Weights of a small transformer language model: 632M tokens, 4476 steps.
Each number is 128 + 32 x the weight over the matrix's rms, rounded and kept within 0 to 255. Layers, rows and columns count from 0. Numbers have three digits each.

# o: layer 4 attention output (transposed), 384x256, rms 0.0447, rows 19-31, columns 128-255
# v: layer 4 attention value, 384x256, rms 0.0417, rows 20-31, columns 128-255
# q: layer 4 attention query, 384x256, rms 0.0756, rows 32-43, columns 128-255
# k: layer 4 attention key, 384x256, rms 0.0738, rows 32-43, columns 128-255
o19:131183152117144168207209046118136155166171112138135177206102058118105148144212131112120110137225096134183135054167168135122125082101150122169109135123173094219078140160132170086108129091146114106147142134047114134146100151113074106131175098144112172140101124130006177139144134140002088161130142123118140109110142071096181167135155143015175124081133083067113037169138103114128098124115
v20:016147173036033133199211135106094011126152171209148159228145071000123255161104114169077173089152227096121048188072171058238117174143085051110051100202082114080113135120202172165092069116182110217240086132140232081147212160162190215183133143113080125181066128137160109221134142136228052119152154214119179085169139110087077155054145123177254093047190104113193144166141064084057122126165
o20:181213119183147167069068166133123140170146167171091156102119136152129000167142136135141115167076115077160160075171049135033146113109132152216243102129155089153094132108090126128141210130090175182000130104129080228093071111133123152081132116043141126103094144172089141105153093207125124137050140144172126212089147149167179203189177158107087242140134142131010102044110175104130151184148
v21:165108120171113120162070127079140159090154163173188114182134122148094109107192218048209179108163133111187187123172117202065154160119151194117154064068160131205156119139130063191126128087064189086127070163094146178108090137161121092127170113158128111162120138102108154142072160128132107092113035183093140168144139138154181155095100138112101167206153138078100140080072104175087171060137
o21:106085121066150096102118182167109120109014097066074076113167152145141150096077048142109134133083134134098105180128158133169136152174093115127047136148088151049123088111152125146172098125119088147155134117199129014107143116121138124121115116091098069108136115114185111085149084135163145131141144093130109109096109123154135078108066109169124057097118174162158169141150109133140077110117
v22:135016185145078089047085084098084160070035255110000083174123177102180063158093166078125072151128028149112227016075061120166091092136218142135108174176086172173092180227170092117142207071090160065095199111122134108035004089175106209000140201205120143183028223145006080159055144171114076088157151081064065182186091168106167132052181104161062195011029093184023121072105156161219101126112
o22:104100128078124109202149157194138069120132067130226146099157078105154194092181126145108187098133148088093066209127126168066122132147082177108097093104121066104146137062139059125053131120070091108167118207109110108133136078127095071205157035038161101144123134138228145100098080185178119143064092122132097107116127149144081047167119144147204068255197206103159088204143110149112129088131
v23:095070133022156156065180158097141094102078193123113119187133249035102045164079111164042076185076101100095203000160139099214099172189173185154145176254146158166114165183120130111158140121142043174113164092224162069090033123212095157129146181114075178144070182130154186081027113123130129057131153096181095127152069155147198109000150131143114139000006162144060157136194155143205154112068
o23:134134120193107191169101143157080176143195133167141160118119074111218167111166136143133109110235143101094041195102089150023154125081138067086085079132103137097154158076170102104093177087115174070181080169000075151130137106133197066109053000174146155068129106128066060202113162188100113104117084101060097106107186162148087129237145110166161093255255151132178106129096129123105150115149
v24:126164131124034151255093091140118158255230102206221105130120081149117206116184122149128147190132077153122000166112224097127220144061144160007184162061093090132212109024092133150071052158146142101179109145059130202143248189109202184111109127164110156175127109137157219113080085160200123107097129188118192165108140151026144064170106114201179170116230164135129061124148113108079177116150
o24:177157129095168106012166197089145122065032164103084171066112138124123075114097120127187127077129119148141246135131057138101140101177096104198193113234164094095038092162203124110169186134118070133119138091202151098120088113093084078141150170146096122100113106113024134070185126109064120115128180094121150166078176077186149213065075178069097121072044037138112152113138139132115092178161
v25:103107192105151099104148188180119081137077124080034140080143157144185143131053097173096068150130116141075122109080092105171093119143095053097088193190114144055124127147165179124090105166196068158150189093172091066144144103125177152148112137142095172084146117157195108129157085117152148144154149079166111111103154128096099104110154134151164084059106156155169177174194138111160093144140
o25:119176123145119188132130060119163145149217145177196156146096076118120109185196141104153141120153140094147122112134126116089125137121153185135196109098142057214142178122087104149094152117133183095097115135053128204154139099109136162111115123129161160146102156135082117151080147168081112148102152167146155130136137188129134168157177106121111174157154095077076084099099099114111171159147
v26:171167073089110185049206158075136121174059171139059083142135143143147016065134056092145128143139108105125172069186157140073092181131137134177103160072127136154098086152067110129139189111146131072144073107063155247164087176122109122124225094176197122197104092102133104130074113182142135077140174153123183129139118093177201160164109146106102075255179061057068025049174163163164082190144
o26:080140148113193054176011106127092134122214047016176161100101167084092219133119244142091121102052117186086168174130110139194169061085108108154112102117124175083156076148158192112185103130082042191172132156217158096123138120176103095138067121127112117065133157187168131138208130083113089112148053085079137135121132129124055075095072144128170151039112137207151199130091085086166093122135
v27:109136111105000185181163092063115120191145184162164163206126093034114176127192158076159201145149135109185117117165176115158128157148160164062096075117092116218174108156144090215150070102132141089119050190024176179124158194154121181143159146211111107218049114106071092193088207135159048075185123216111225178102115123072070120100125154132117131104184127118100104093153078171124180122147
o27:118116135085174078048054240145086101073046114065073135071156168180177121087087115149118105121056131147098139194115077150113144116151074142177150130170144141029122077129166148188147153122065091206154124143246123100115118092137142113101132133066095078098102133153182120120181085151186136104077110098118133141101147160187183129114083167167121148139106147193123158106121175120125101145151
v28:113078131122217163021255124089114097084132109126196074151112191000067078147050117114113143174066179056134177114139095193126059180233137180109121057163162131179125079223163128155159108085109082205078085154243135072152086191160039035213173117066080146151119146116044094115116177023157132138114184168105221127072093122139037133061158092109115090093025141081164151120170169145167182130112
o28:090083129124125160178032164143056180164127133133069138171166112170203147107169109122125031126151096144144058180155149067133159148051163102126063175048108155126177142148133160160080130080138147093153115153055073144152164098156223167071120099163105142129112122142152085214140148178136135088148058135119143097119102156132229120145173115165098142130246170160123101136117126112122107112129
v29:183199118125117165192122122125168113152108129165121195078178079189188159085185102129199221019217120114176128148164133147126179071079106093196033147095208119098160138100098124139112066117145143178158095118104098197131196116142175133182132069158168108106126067197148117151164038179121135105083045139220144084064200092157161126201062184106140106194239097129082094177140108130101073060096
o29:112150121164108077069097118136161131102209142106136124134095167108038112202055116076113135160058175156121184113105140118131147149177108134136195119161073135123128106123146146144186112187113104136139114101189182054115132187095128185067111187151135139119160135108122126078165142048099098116169197129101141201171152165138115177055082141139113154096001069196117221070126073095171155167139
v30:080155147091129172239150048111119097154177201201159183126105190027082133176143210116063146130154136119202162061115145143119092203167255143189153029205174160248078152125168171143241105095085154172118114191136122061097048239255031133083115168109049122106081187113078255065111255174053110112121112087191120198170086149115110129000149197093170126000065142078148155101135036166164164075079
o30:189152075183063168034137255154077155060069180214029097079167119151215099036066071181163139138186180111072054147064104161066114124116106094044093079122133172015142113092160050102095137145131201125121085110104128154095128087144237082178108075189170098111150107101149047171108127183252171100098098102082063113074103117123092086232107109238091064255148201206188145089119214149088139100147
v31:157182121159191109149151123131148077074140081124133157039105135181155089114160165124205169042135129131153143176173085111115191123114149103170109112069144100132100114097072128089170187148131134129070118108223101180140171092139079054179147067077184118101150100140123075109156099248112235112065107102182044091139151114117119123197105119085114134207243068054105087136103130138073082116135
o31:117139131166113113149134137113141192120158131131120140165115129113054132154055120091057095185113107161138119047127179148146140132107119117127108183129138167132132135128157123075138053166096110124168134133088158078132115188137153174116188190133150119136179122112129168123145162025112107146200126102059147183124132048097094109081119166127128142089000128207155201154171119116165128104095
q32:122130117071147142164116144137081103095066170093126107134123130151155154148154190116115156129110082150087132127186177127099054193119133190169120129122132151125136133130130154150148102130075159120139163105111125115089120107149110129088127146124161103135076155072164158128061113055116151093130133128168116150143178164150107147121118117092126110181153155118146171154143154113146139098100
k32:140135153119110121108110115088154134077112181086101169111103141133157058138148181047150128126142099148170191122119128130141088162149140138132147179082026125113084107130081176133116152119118122120102128173134042166128135169073133123100155125168195136164193142135122108145102114083120145096159136160150103149146144147126196119104149105148122068118164091125127068055123103098120161141138
q33:059123154159104141144163151131166094118113160130097141101154097069110143154118100110133133129142111109129054166134189166127186137125144131166122132146126158119122184071085121082168119114152129134088155143103153132161158115108078101132158107049126125163134133146143089124096186174163112076093132101126114130145109128132099105110148152181050137127126106118178131175182192129154153118162
k33:070127076107104127106126106148068110121072143129133110098140099109096100110068049109103135137110096140093114103190159109151184132127098171141153126168155142179133132138056157103142185121156156134138103095112231108124168128178125122070124113139182142122134170138085103112104138148113152071083185063118124125112069101123123091112129115088122156140142096078118063162163162125157104114086
q34:126137124103170110092183118192147107146143083137116108134156128154137114097134124164133103114068087182092166129145200078136126109056100125096106142129142126070136141131150092083072151158136140054162121112106107047155176087122129139092099120110180131111148126197155107093191102185135118130118103091129044078154092100141116122192100136096133111159118135138135165181119152134095128135116
k34:168107157150179123110102186195153137114119114137076121090114150119165115134103100152136109128101111128075110139076147141176181090094092143130132159102163091097137135139164137101117142114163107167128112078144202105165138094149210142140050084094095178110150133188137123113194103079148112107113127117144140079112146097123111172160149105132104093109110139141138111084125138109177081177207
q35:083116096139075167123127113156186126160132064156125101103136122104119136131148102178159112118101155082120099108159166108090151138080105042121127133121120118139114164091100176092176133135196111165208114168130116124192087137150152094128098156101120145174164108155102134140162132130157063078118106089135174097108136118151101155125122161178105132089134128096140131116119171122160157134210
k35:040131126121130115111113014127090122145126071187160141125158132110144117123081118126119151171134103107111059125125154109165151077134111226108158167172085132120104142108139080104099112106113155164137155147112174069137167105145069151078138106130143187121133151170117079156144117086165145121145139158148124077094171081122073156147163133146108190112110115146176092125143122103123100173174
q36:079140133153141127073097182127132114170149136165082141131109155140135097149163148189117096142164148131085114107128082095139092157129154127096101127140129153136135084149096161099140135183135135152176153174104108161175157157109194178167160111132102152107142152118122190121086141099115156138137147118160147129026148206137176106152128157110179123145153141131078143091155035080199139160101
k36:106108120119090151105066059087069110099159131131183121116097113156079150151114165083118139131114182122070138086125109092127136093115114134169167097135100121134154138199099149118043126130162145128123184168136094072114147188114112132129165167142149101118179143123141107112039139094108142169156150117112092098189164134143130133113146172151167106178104105117152232176120087034064096099114
q37:115133153152149094031164142151172086138107135166060109169168126147120068132120155159158135129120160124099087157109171104178176179085161156131095138132121106104127150126074139090141148139137174105142140112116162079166134106140088119153152115129143104120125160115076069146097111193153131110142131127111105126081130139095174137135111075097125097149103074187109154162131147093111121140136
k37:108113080103153176099119161146110126089075171124116151099121150100121097121093094151122101136108128118083153110092136115135176056131124079175139117163151115065134152171089155038094130152180102175102133098111172115155188121129164140141160127153124118102135119137169147102086098200150147093084167035106127068134114119142141080115145146152116136086119100097148189167146146095144113176130
q38:123155166139117103091106158140104114110135115100102125178138122183105101109117100137166152132142159120105161128115131103163135135157123107133171057123213107125125091133096165104166170124140144144082183104131136132121122114125174127162097079105151085101150132146114110123100120194124143150163171112163121131122151118110113161138155148146111078161150129119111150114140108114157144121109
k38:128173092079170124119122149148119146146161109096110081094096127126158073057073110115156095137120116130094118113131161102081142097093152133129130112122127155138172127162120118121119126155157087077138121134080150090141120182131085136143144132114168178064187125100124133085155144142066129104134143076110114128055137108102133078158101155057131158158124149179151167078150113110188073187080
q39:114164139163103099163166143098120096160136118160105114145103122076111116149146120146134107144128099118096138133162169096060128142098123112137145121086136142091122154134127103082150157169155087153133142171106069157146148128132097112155124147047149139141136136164184109158159153156176138155125043089174125119154123126169077090142155200129155108149107117076143103109117164161145142094115
k39:103077137145139070103101098192096144131139105140093116156126119154123116099104154130133113111099077139073106113174163118124153117085123142131153178145087122152159105123149112153100134132151099094118155113112172093148162089167087150047105127119130163170166163175116081095133137123117094114146106094108130109107119139118055149187106118111122183127077099114108096109067162068180077142141
q40:122186117101170141140131146139104130147110204132109106098111133157137126120171140120105122105186119149094139133143171194158100152132134160127130149102161192152077158139088173099158142155096162106161176160089054163130144125134136162137128108120148145125117123127196180085100119102118190104158148083138076121149116149139133073142118154081154086188155129141185126141127094138151138136034
k40:150145101125082098106141105135118126076088139080094150172084057159105147119155115113136167123123082139126144141117098130121094132171099131155116126111058117143167120141111176157126160087129150157115119154156094145103113162105132137139132134071187136133196133119149073098108160090065097186165154136093084153192105111135146179156131126100130137194151050100119111107097097081155127088133
q41:136148092089188176166105203162098138101086129146115141101112150161128054145103144051129142130189171110147152101179138172099109159161125131127172149098174137173090130142106135113177140143090177165115119165175082161206124116143090128111154078125114148144129121057129155114068133077149182109133177117175169108101174146182117129114141143135125142204108127108147092134135095114123160150110
k41:078137134110147093096184116134071086113117135051098096181094124137095068117119105112127177132130130073160137083150104132056078147116133127115126108174143142148151149159160139130144155116101123151109139155080054141132143164122074115088166175140186143103150115131188116156089110063128131114171135092103171114146103114171115143148109097131117172166114102078146117142114136075145152111102
q42:192189081134175061121157088098161118177149106166115116169117141187106115098138175144157133146100106171153164113108153124154131134087155170156129140104126115100106108116117121098119124122150128102163141133083117095120132125111148089133107138151199093087148127135094132088181122167099119160155120168132088116130125130129151078153136117104189100119119118157124146120084088120122067129130
k42:182126149130151144132122158182110127123130146076093168118145138102167130113184150165141133094139116160107085133074077115184154078111132060078113162110096093073148113124153123139064110168152114130137127092156141149122117077129204162209147134096070151109119118130174158121131139191125114130072103087142118117118130141095098139152090103114153114125125140160108154127155139124142134185148
q43:172116116179145082164171115109200150154129056138162155148124118105129117150126123115192123124119171096181140098091099139091173095096093067098119142122124110117156153120196027139100110102112116129102058130098137114108127145110106090169146137104100135149172113140159103156191124127171143178123033151116152113118119086131136166140127168171111196112093131130152094113081121164086120127169
k43:137089167131174110174115177159124102178096107109142101169141158094154158138138108201144137087151140129131113119163084132136151115129130111111112124141152105112126143067172101115139092167118120107147139113086147176173110037157151133108087130126085145152139114147131132125190101162157112107116105138124197127114103121166047151152118121179136148103112142070114082112097154164193161159151